{"head_dim": 64, "d_mlp": 1344, "vocab_size": 8192, "norm": "rmsnorm", "norm_place": "pre", "qk_norm": true, "tie_embeddings": false, "init_std_o": 0.0, "init_std_down": 0.0, "beta1": 0.95, "schedule": "wsd", "decay_fraction": 0.255, "decay_shape": "linear", "doc_mask": true, "steps": 10179}
Each number is 200 + 20 x the weight over its row's rms, rounded and kept within 0 to 999. Layers, rows and columns count from 0. The size before them is the row's rms in percent of the matrix's.

# layer 2 MLP gate, 1344x512, rms 0.0796, rows 150-152, columns 256-511
099,211,222,185,217,210,208,179,219,209,213,225,177,213,230,192,236,225,178,187,171,206,225,223,187,235,213,169,206,183,207,197,200,198,214,210,202,184,171,187,176,204,209,229,179,177,240,187,204,216,213,188,237,206,196,165,217,150,226,214,216,185,189,184,183,220,198,219,185,213,223,207,197,203,195,211,174,223,198,189,159,155,178,199,210,189,236,205,251,197,165,146,196,165,235,224,196,187,200,188,214,211,205,197,204,175,208,223,216,196,190,216,219,168,225,179,198,156,231,214,214,168,223,227,222,224,243,169,209,197,224,191,202,227,219,173,207,187,214,230,170,199,188,199,175,232,220,165,193,209,214,212,189,179,218,207,227,223,186,201,231,161,170,185,219,179,174,188,213,209,211,197,196,179,207,200,184,171,210,163,188,183,187,183,220,199,202,163,172,206,170,221,214,216,226,211,229,231,178,206,194,181,209,203,186,196,178,184,221,214,217,158,211,191,188,204,176,219,239,201,192,205,219,212,187,194,216,212,214,208,192,181,194,202,202,222,172,224,192,189,173,188,225,205,200,165,208,189,235,201,242,190,197,205,197,212,218
101,187,224,199,152,198,238,203,174,188,218,197,194,233,157,193,217,214,177,200,195,199,162,181,204,177,207,195,194,164,167,185,231,199,190,204,178,228,177,191,200,228,172,165,179,196,157,213,181,197,191,200,223,197,193,199,182,204,204,186,211,213,182,177,213,168,208,207,187,208,228,182,209,210,213,221,183,210,169,217,213,208,226,196,200,203,199,198,204,187,225,239,196,215,172,194,195,218,224,207,168,207,221,160,186,198,201,180,199,194,185,152,204,217,240,214,197,246,190,189,221,190,210,171,208,186,176,179,180,187,193,220,212,205,168,179,234,176,191,192,179,168,212,222,185,210,177,203,212,201,210,207,223,202,196,211,215,171,208,193,204,157,193,203,200,162,186,221,187,210,208,206,227,187,226,200,179,201,190,210,168,217,219,176,244,186,186,201,232,191,198,186,219,200,190,186,186,212,185,168,214,185,209,214,187,213,196,183,218,214,198,183,238,188,147,200,181,199,199,208,167,174,225,203,182,226,218,248,198,217,222,197,188,210,183,187,197,193,180,180,174,210,232,188,179,195,188,191,181,197,203,218,229,221,204,161,221
101,189,221,197,202,196,263,216,199,208,211,173,158,223,174,183,221,208,184,207,218,202,180,179,186,182,190,193,193,236,223,223,180,200,227,226,178,224,194,170,192,199,193,172,198,213,189,187,176,183,219,176,196,235,209,198,209,193,186,183,201,215,208,212,178,226,214,175,190,195,183,221,194,247,209,190,198,193,222,187,197,179,208,183,223,200,207,198,209,208,203,202,211,196,210,242,205,195,201,213,173,198,168,194,204,192,213,155,173,208,187,187,196,191,176,180,204,200,176,198,186,210,201,162,218,187,160,156,209,221,208,206,212,211,214,171,155,184,206,190,218,190,219,183,234,203,176,210,193,193,223,215,176,200,207,163,199,207,190,194,188,166,217,204,182,179,207,204,200,184,194,171,195,172,205,166,202,204,221,180,192,209,180,189,194,239,219,203,201,176,205,213,231,179,155,203,265,216,190,178,216,198,178,192,181,226,196,189,200,212,223,177,209,195,188,230,173,201,212,179,208,231,185,241,154,222,236,225,194,191,196,190,149,224,188,234,173,191,186,178,221,181,213,202,200,211,202,235,197,168,214,216,207,205,198,184,220
# layer 2 MLP up, 1344x512, rms 0.0845, rows 150-152, columns 256-511
103,193,209,194,189,194,202,196,173,216,194,179,222,217,214,214,195,232,203,229,230,208,168,153,186,207,177,227,210,202,232,216,187,188,176,183,194,207,217,257,201,172,187,196,198,207,187,205,204,185,179,204,204,186,235,212,183,254,195,201,188,187,186,198,227,188,200,208,190,168,202,175,201,183,196,201,236,186,214,203,192,222,238,183,222,182,210,198,159,201,182,238,188,214,207,189,214,192,182,202,198,222,188,213,186,197,170,170,179,176,207,206,173,218,178,205,215,211,184,181,199,218,177,170,201,224,183,214,213,214,235,165,223,207,188,213,186,226,201,205,207,170,210,176,207,206,172,178,222,176,200,200,212,212,188,174,198,184,195,178,171,181,175,181,211,223,200,184,205,193,205,201,202,217,167,214,187,194,191,201,207,198,204,237,195,229,194,189,210,168,227,220,172,189,223,210,187,209,213,209,229,222,188,192,199,186,220,198,161,210,179,243,209,167,208,210,165,239,235,207,210,172,219,219,224,221,200,196,183,205,190,214,204,196,193,176,200,193,229,228,218,179,210,183,226,221,258,155,155,192,194,213,219,200,189,176,184
103,184,167,218,232,204,191,179,203,167,173,206,207,171,183,223,190,203,188,213,192,204,191,202,213,205,223,204,176,200,196,210,202,206,151,190,171,201,192,248,189,217,208,206,205,215,245,196,209,192,196,189,175,207,158,201,207,217,191,237,170,196,212,241,175,228,216,180,214,201,201,189,184,180,218,193,230,195,219,188,216,190,190,183,184,214,216,225,195,212,208,238,175,185,179,216,210,213,173,207,238,186,223,202,245,202,213,181,200,184,203,218,201,196,185,218,183,209,215,223,208,216,172,217,218,201,196,196,223,216,198,175,203,211,238,205,216,183,220,205,215,208,224,210,227,215,225,226,177,176,205,206,209,183,234,182,198,180,186,236,199,219,214,202,214,224,192,193,213,243,175,172,240,175,235,165,199,203,193,190,185,221,176,208,226,203,195,243,204,201,189,186,223,234,191,177,174,190,185,212,219,210,237,187,228,194,160,211,210,190,192,276,208,164,237,179,233,217,190,206,214,181,190,215,195,198,178,186,188,183,176,207,185,230,194,211,205,207,248,220,194,170,154,216,225,182,232,199,176,226,221,174,188,198,179,252,189
098,219,184,186,170,248,227,215,201,205,216,189,225,174,179,197,208,222,226,191,213,205,202,215,204,214,222,203,231,204,231,189,205,210,180,202,210,180,220,193,204,199,187,174,223,190,191,213,166,204,229,185,195,208,194,207,166,221,178,219,220,218,189,206,240,192,204,201,215,190,229,204,202,209,208,199,214,195,156,176,216,195,164,232,201,169,216,187,165,209,170,228,219,178,205,227,205,201,190,183,208,201,217,198,166,233,194,171,169,195,228,216,194,209,211,200,224,205,179,192,217,209,207,196,176,222,211,200,205,160,192,194,177,175,240,226,219,203,159,221,205,166,169,184,226,187,218,233,212,203,238,203,175,194,218,186,170,210,187,186,181,198,200,194,222,185,220,210,202,201,219,174,202,191,245,216,194,191,203,193,204,190,179,208,187,202,217,209,215,197,220,205,192,218,199,170,201,191,175,205,168,204,183,212,216,217,171,186,200,194,204,182,198,204,181,217,229,162,207,166,226,205,191,194,178,215,200,200,232,147,212,207,152,197,213,235,219,206,205,187,210,182,201,176,195,196,221,192,180,193,226,173,156,190,156,240,177
# layer 2 MLP down (transposed), 1344x512, rms 0.0494, rows 150-151, columns 256-511
100,175,184,192,180,175,231,175,172,198,214,212,197,193,231,245,198,234,174,201,175,218,219,221,182,209,219,190,204,216,185,205,191,176,176,217,196,206,183,169,168,180,202,220,234,209,194,200,228,201,209,223,182,169,206,201,205,203,196,186,229,198,185,226,187,223,174,178,191,215,163,228,180,177,164,224,235,225,189,176,190,220,199,202,221,189,233,242,205,183,199,220,201,201,221,213,250,175,192,200,179,163,205,186,226,195,221,159,212,204,214,194,199,231,197,209,205,230,180,212,204,193,222,183,190,192,190,180,178,162,234,218,213,197,212,180,208,225,227,194,197,222,218,229,227,221,203,195,212,187,262,219,197,212,199,170,215,233,200,201,206,199,220,183,197,192,216,157,208,219,194,187,208,198,223,194,208,168,162,205,166,176,210,222,195,195,199,190,186,155,230,226,231,216,202,215,209,210,208,159,206,211,189,154,192,213,175,219,200,206,225,199,228,204,186,199,184,212,187,184,180,227,224,177,223,204,213,204,178,212,200,190,229,197,205,217,187,172,215,204,186,196,213,197,188,170,205,207,220,227,204,185,238,175,180,220,194
103,165,195,232,208,212,174,179,234,214,208,213,180,175,207,228,200,215,185,195,188,177,207,190,197,190,201,173,155,209,200,198,203,209,235,183,168,232,215,200,218,221,196,208,199,130,222,209,168,191,189,226,213,206,205,194,230,186,216,206,196,222,190,220,174,232,194,182,210,164,193,181,187,220,193,206,185,216,210,156,221,230,215,198,212,209,216,238,198,194,220,213,194,201,179,182,227,228,221,208,237,238,196,218,207,181,197,222,184,221,189,215,200,180,208,177,180,246,199,190,187,217,183,208,189,201,211,201,195,181,187,185,207,191,235,178,221,224,226,197,201,214,189,206,214,176,178,220,205,189,208,203,169,223,221,216,221,219,224,170,171,191,195,195,182,227,163,151,173,203,167,204,205,195,220,189,211,223,221,169,214,206,213,198,180,195,184,174,224,195,222,192,220,211,187,179,210,165,174,213,176,182,177,186,198,198,177,211,202,225,199,181,200,224,197,194,231,227,188,175,242,207,208,224,243,213,213,151,222,212,210,224,206,226,192,201,190,141,179,206,174,187,182,197,206,198,216,190,204,197,200,222,218,196,184,224,191